Weights of a small transformer language model: untied embeddings.
Each number is 128 + 32 x the weight over its row's rms, rounded and kept within 0 to 255. Layers, rows and columns count from 0. Numbers have three digits each. The size before them is the row's rms in percent of the matrix's.

# up: layer 6 MLP up, 1536x192, rms 0.229, rows 866-912, columns 64-127
# down: layer 6 MLP down (transposed), 1536x192, rms 0.223, rows 866-911, columns 64-127
up866 100:134095139133143184104148154132153131102111144139072112098117139084163154161157132152133150106104130146130192153133095126103202127161141103106110117102084143122154118110110098087090113101160093
down866 097:068122150160092180171187064108176152115128116160153125119111138142173074127185137194147113126109093082156112116111146141124095100188099118149150118110136078133159130073104123103088096124161114
up867 106:185097113132123118106142118179084148115116096118141094181055131104156188118089079162151106112143108154165137124103094117094148160134120065146154082145166156160143145109071167128098110068119072
down867 114:190191167117120118164126116107157134094142094064147104132165096141148092111179130108134140069185108114174112139142100134138132076088134111134073135097108071083101137091118116157086112145083089
up868 104:151093195138172080050162110160137077109122157116132102161107102133185162118133016164128094182094206152104082139108101117129084109124164177132096157102159123051193193129109091150117176179096167
down868 098:111139121137136176154117155107080158168122175143163109108103162088099077186144117168154091135121104140127120062115136116161146118138091102158159165126207196141087129142117115114223087120108103
up869 105:142102119125175148152161089145163143078121124104098144102214136177110131140125106133095078123189163085084141136146111140075109086144102149125137048134112122144135089134155128144120114120135129
down869 106:152118132075123056106089126106111067116104113177136048119118104155137046086118180170156140097117128155135102144149102117136104093108107145104092133093111137136124092142031121114192096125121108
up870 092:105137153091127131091221163160147103131162055120133094164114088224123146138143172244126131115133114155195134147127144138105104098143090107147122139096094149140080131146169155163096136121138142
down870 100:162123137142119129152139159150145196112140125070176114151121127072106139166153148156155126137117095120181101196102200159092120099097091127114132136143105132106142164169010089121105101167155112
up871 106:065141110127125144166114173096117151205097172190116143187149094102118141118109075109113110166144188111147131099098086114131156233147091121139097148095169116164144100102130072181115189143136106
down871 097:171148135163166139106129061162203192085140134108177071035149149160143091115127148133209076130126105153124077183129128114153102127134118083129152109127168136124132162183108151140138124072093135
up872 095:107123118123120187126090153084115144166204085144079089113133090115142104101092122162071158114103139132136156100085092105081117175115149120119091091128149128118124129163119122107147138049221124
down872 097:127068130162099080095162070147183163181138155075159141119139051117169105057092129127207091160108120129152102174122158157185120128128099158162132110086119129122215159088130120105138120125100139
up873 101:147139097151116187109109126111073146136134145137096154119146092133150111073150130160127189145095182090140199081156108084074137166127119136137138139120151133112146131102125119187093145103131070
down873 096:173122106126129123186116102162143154105179173142141132151092097122102171158194099140089118106086109146147110142194145146193109089133186130147194121170111117145138142133171122131128201129097194
up874 104:065119129184134110154083140112154137109102174098190143141154149093132159121152143155089190104087152151069143124138144143102108177158080172123146130117134170171139128093147133096129108153178164
down874 096:149133106088096142176112177169144159171092154169122070171075118199084141124099157115102151121092143091115162170109082101124111126139130121114161115139118096140138153122117169123112110118106130
up875 087:074074177121062178115161129092154173110147095105169127101094128165126101090098111124141128146132091088136167128122146071157070131125200065143121117123064092118114134121097110174189154122160164
down875 100:133179102154166071171165109140103075092141129168094131166130102086171160094091140167149119100072153184134076163099142144122135156139122171131116149083163134085159201087131175144084126159132115
up876 098:134161156144096159118100098150135114137148176123161130137103102124176089082080120126150161136132146176148132129179123118135125094153089162164102172081189083115184170070122090132125161103136152
down876 100:137080117173122104142152125172143116148157093149167112115093105057115148125155175117092100124087143153197146062084153130170123117167109150186148184124126110121075116170138093127123166083068116
up877 114:049134137154110137143150155081133140075140136153102125106187085136100063076140163119152121216117147119096105119121169168122151164153115175194151160133126119135141158185146112156141110114146068
down877 101:146143138163090151121168094114150132158130149115113173110077153047171097174149092129175081155099137146130100162114124121203172126149173123129162154164120129138112139162129114100120132157049098
up878 101:107131148142126144093130162158113134143128168085136158193106114106052163176112160126130119114096139099137105084118164100101107151124147136116122168139148145094130133118112143125064128143037141
down878 101:168168107167129167083150167086138128092171135194172112125120119165138141087133152167115130137138117121133188108093122123153102115118149105103133104186130118160129152093104122100126084198117137
up879 110:141148142167094116100107137150151203140157092119122137208143198094146115127155150123149217109099127162082106146108117142123072151169231134115104146160156140133136137104136170131137136096167149
down879 097:130133159111128119120141185127145136143086134110149134070106130188155126202151074122104058145136212206144087095124095182133090097120151098083100163161186098108113159153137059090147155137128139
up880 105:093121161075174141095133192135144115155131069152168137142106142183120117158083152131118066169095149129163067098094087170089081099146133110100104081201153114162122131084152104176119135164119123
down880 098:136098080114116144108120124073128079085084142140136156046172110099138096166093096138186128120187126169143150163125117119126152113116091074139114128081145164111194164114048137082153154161123125
up881 099:134133150120153120132127088129154073171141103191139109102138140140154090137141091146119146115148116118124081165145142061131137120137093095105096079109131151099158107186155108118129203120141169
down881 087:002105089155105142144088145149080186080107143107111136098112118122145107094102145131148144126112173087120138105151112184129104095093136086116193149148090156106084160132111140136114070099108114
up882 093:144130131141097127116093066109119164139154118096080140158102098136170086117145172147109118160119202165083184068153121101085110138113180098075194097126127170131093169110155117147168110106115135
down882 093:151096131110157149161094152120188077127090142176156100097207129126087157143132148062154152095177095092129086182104188145174090143090098152140127099098139128089117099157145158097067125190171125
up883 101:113170116131151175169090135160082124122094148102118146138123169101121130189142133116101173072106138141180060100121087112136200177155171110083139105074117142189139121101150135125127097101098107
down883 108:111109177103123167066204117059156159162132135155081074050137186130152120137131111123154137162085098098097166128146093138113147153153131084133120150122179184116105158129110127112211086130180118
up884 098:118098159129142122106114080093096094132151114159164075129091154109168142160164062156083126136169134160143118135142147107142134156137064101083127068071134133137115159117187148073097183137059100
down884 098:102163179113200148134174147124160069151137211114134134143158091137103140110080157112118148115125107132126142134154146097114134143111116165139101090070157121087139058141124160100128087118167105
up885 101:151127123116173150217088099142156111125135168090111169121154075047124139128151145119094077156114120104161123125130182126121167208134154116139099112170158091150174121102128175172120164121131108
down885 115:185158148108173122137140178141144177118121073089103092155120112114064169126115151110111156194123109137154149183058124118110160145158145157141135132087163157142149117190133063148023073131147100
up886 102:185165093091133093073086132129118088114160115139123075157115130154137150131095105128113178132221157116140162136182161092182143096129150125112096084126118124169128144058146155144074086162125144
down886 099:110114154235161143175167200115118128161065113083107180128114151125062076124133145142113098155100104111144133157132151166082150114114147113109141169136139119139109127150192151138109127127125108
up887 102:122172092143120129100153085109184104083092181172095080129158090105126122146167180113078109089148169105067162145140127180096108103209143092123120114143105075133123137188136128173095109132132123
down887 105:159062198131153126112152120108075133158127131185161129098047135135224134100135127119119106108166127154095143112182126123134085128137152132184158106127157125153149141142070141141131145135187151
up888 096:132160129117146079155115168103081072131128121142144073138107100094171182165118182157142111142149113062089134140090183128169109129130098089108087104120126124140128139113117106179085109119135096
down888 099:128110109191100128127135081192098109137093171095188139113116168113117170198157174142126138095086147105084152119096164097063131107169166112193145143136111083114099108163176088118091119099149146
up889 100:123146083149178129144118073070135145150197137048073125185112148103099133106081081068152134139097134143131158141087143160109111177114114125114154158132084144162122126100138074063035083131177133
down889 109:133134128116094102108172123082112138123105155108164104103137111116172141156147155113151148092098114087140119089124161155163166137146166128171143194144148104116078112120129071107060155120174119
up890 100:144123112106128127112073107139143161145103131118059106147114115069145101126118130123151196135086148120171143149096071154102084095105141109090141167134175089099115160053123157144152119152145076
down890 108:118128111113174162136116134146112131101111143158122125092157158172106150119145082127127108130130166092119135098074149124147098095076014098145190134107129142115127148094148119151128136109114212
up891 108:139119097097082146058150103089135099108116094094170094103130135123144175151168062144136132119157149150202177089098108135136140101186122103134115193127160141087125173119132132097114126126086070
down891 110:138177122114119148151141128108153101124115144071149084090142098092136124140144084131133099119080136152132159171184174123055214160126168131172101107140107160106112194152109167124079110070127178
up892 100:174116170137146152102143145226120110083049152149118150104106130156161121149155067083142114079063121135083142091133095165174119159084149101142103139112125109106087094123141187117115126117114146
down892 104:106131134135130097130167137089107125099117158140190154141082190115105113188102161143139134080168152053118131145185126098131136096158091101093057134092174151138084126128144105119152123104107114
up893 098:118058125185183172125152109120125075128091162133136104133157095129128115139101092136155112184134135082134176113132177094164119174142126183122144111162160094142096200071125162091103128158113163
down893 102:152113143152098169170139161207164170139123141046125162102135144074171106108123121140182094159096185148108161133144104141157142151130098101172133117159055096096096123117117107123072125154070102
up894 088:220146198132182094183124101142117144096146099100130115112141135156156149174116116121149109153156084105049113156167102111067111143112079170121132164174137117132142138133117105136096118058176108
down894 086:133101141126130109140114132124127116240142105096150112169138132178095109087137130173101170159104107112188104060127129101191176117147170122151119116064098142158117132082090149112060072173103106
up895 107:116109139164221137131126093126125101074124102087092148124115203154095152106112158113093198122106164130109130105089125102011154143124128078186157140110183203206125108082112125120099083086099080
down895 112:058131201121118083141143152072147206172155116128195086124145166121144129162070083129132096097176144147121100108145145133133166101099162167081186194120192189153082126207097112167144112119127061
up896 098:147148166132092115117145148088092157166085056101126110110143149123112078147100118175120097135145115137106139130127111104123120155152144050097145183080105130146098082139099129115065103135139166
down896 096:137149152140116095154205160148142179134183209106146086118132150138143162137117171082117131106148127123190142120118115126157108118102097118157107109126097092123086120109114123095124141109174137
up897 098:137126099136105079144172156081127059151103080121144210179088142137142190175122177138143149097150118147098135100104124116137123153102140079151121104096121109099136146143147065168182151152139131
down897 105:163124109113108142166125109162139115086066126132084152141077089178138122075159097123111094158125136138125134104084131077159162105106120098072112118156196073125117104129128142078143139148127136
up898 106:127136167115134150122143127151129071077111098135118113143151196106089096083107176104128193093154132162140108114138127156099158178085113139098148143123152056169150110153114097149151135070120064
down898 107:195102103098097085110127153178096130134172158113111128124137124107164144143149140189119116101187114123156172176142104080130069162128148129074166115123130077083099102094135156145141194145152189
up899 095:185125119103136129079100076125139052160133124116107078150138104137120139095165184060155125148119123052159087086080143151118124169112100125140102098148154122153142107168130149154130125076151103
down899 096:071108087089111105122100173146142135119120195121078131122062078099153114107104142110183115145103127100102112183151123155130100094156108108115118113148126169178088188141086118079188145144162104
up900 102:150120167146096166056127154117109111132106090113177212095155150135152152144131148133134122154170120102088127148133146090156121190122143134108155081147105110105132105120143145099061094145050094
down900 095:185102103090125111175154126151140175131145157129030081152090082119107101140122121042133166010100151125128104093137137103110135083132134155155088204143159150142135138185150146119167157111223199
up901 096:114144133161076163122067120170174098102112117191089105125155149121057100068082112119110151103105120126129113100130129206100124115156182150092124099167105175144119096168183128103142129126098146
down901 094:097120140159166137038127176123165124069117127168128138127120176154099113140124091212078044142117106127196149096161205059126178112150060144122084148137083096169140127142126081112126122112117136
up902 107:105109134088140104072195152190214108120122103094158087107121133136166150156130065072185076101142150139141111164132123105076127114159077141114181142132137147158137106119225152105130137092118146
down902 085:169140103145042138193061146112063103136136068114111195136144135103086106111147159187142165117111103078096179087080138166181099159109151136130068113186068084101106208122072123106090115151209142
up903 110:191109171147112117079139158140140087124118111155154138114140100118173144082124144177138134129126177133070141149103111156156146126116147130074057110085137140171132106070168058123127079155076133
down903 107:132090133131096141077108133117094106156136164101126117140155161128143020149139123139086106108127138139117148095145073120083198121132122082133137095129107163113163122121149169146130130116190069
up904 096:153144112189135117095181196076128112200150090113120090183127098122136137207176081104195160111121098130182094121131176051100100128117162101163106092137106166107057142152083109165068119102103123
down904 092:101135129095139162166061115196108134063110178099149172090156132118130127092108102191132092142176122131138193129148083139112197099124085123080079161098141128105149118100164168117200118155152148
up905 095:094099144160093155159077178146114114135071141171121117142176071118174181121111146106139076090107186110100124079117137120129117120168147149150053149065133178069211115137198043137130105146093133
down905 097:119054087110083120121093160194127038139100191124125107087151112118175150146140131148126083115126166054147163137095080189126162145119136066096130136116128082154145136138145178116152157082120090
up906 103:130109130099109099104144146153155145127117186124134168170093097147087111172129171109128093098101121114150140124151105140144083157104159119126133139111131126144077093111148113139080092145173186
down906 095:090120099154172115119114135104109111149174126128134083076151169127161154119138089182152171124137107127111165130130147148168150142121132094190153110114151092081151176077135157072173138118150128
up907 100:142135102120119123111164217138130113133121079099139086135117108150119111148166143124101178105123092181135038125145129150185089145067116090120069082159189165187137146127154097133144083203109141
down907 103:130126122125098193080180134173086177108100083143145072146090105152151044125112157178121123201094130131076106112151104121109105138133096168167148093091110125087135136146108179035041115079113103
up908 110:139110097173161139145115046145117086195160120050115114093087160132135136122079197169131108125058100071098120119059103107141124148118133093168119118150118107137117119189103099108082106149104165
down908 100:141157131142035158124088213163157142175108093128079120125127066145157125094138148092094125174088167133128116129150150192124095114177105113096122066176130115167122116134136113107111122093107049
up909 096:140080077126129195179131106101162133086117111157149173167126061126127074161156113102230098074158127096139102122093072125127132176095144121151174113157119170158095179167130103093086122140160200
down909 106:167145166164185166174131147098205121081135149104152128148161102126116086156075099107124161082162123128100087133141178085136180156093127097087154129150091078118138133181114091161099146175117209
up910 090:181127144165134136186125140094159116101059112145113113132124091120150128148152155199167148134104152136135122083105158157115125139219121089093147136181138154122097110174070099131107168150065152
down910 104:139115119181126102084163153141150136108140222067191094169156108162147158125121109130150100143126087126114158076191120163151108170190078094137070154117100114164086167096119093205133147145124130
up911 103:109084126077122129103129152121166122118154213085128128141172135112154118112176079148089134063174130114091079117019160105132094208160093121126110173136130133129074150094175171099119150139138112
down911 102:079191144157170162118098092110150113153070099096119121132094135146107120185101109133132128141131079092092177153141089134099145102108148162147050041103116152146133133146084154150149155176094119
up912 102:108120138148185156113139149177170155153070169093111097138117139136102149092120144159198119144151173086120102160115156103131053142111180104081119125118120173157076134116168069096100125169135155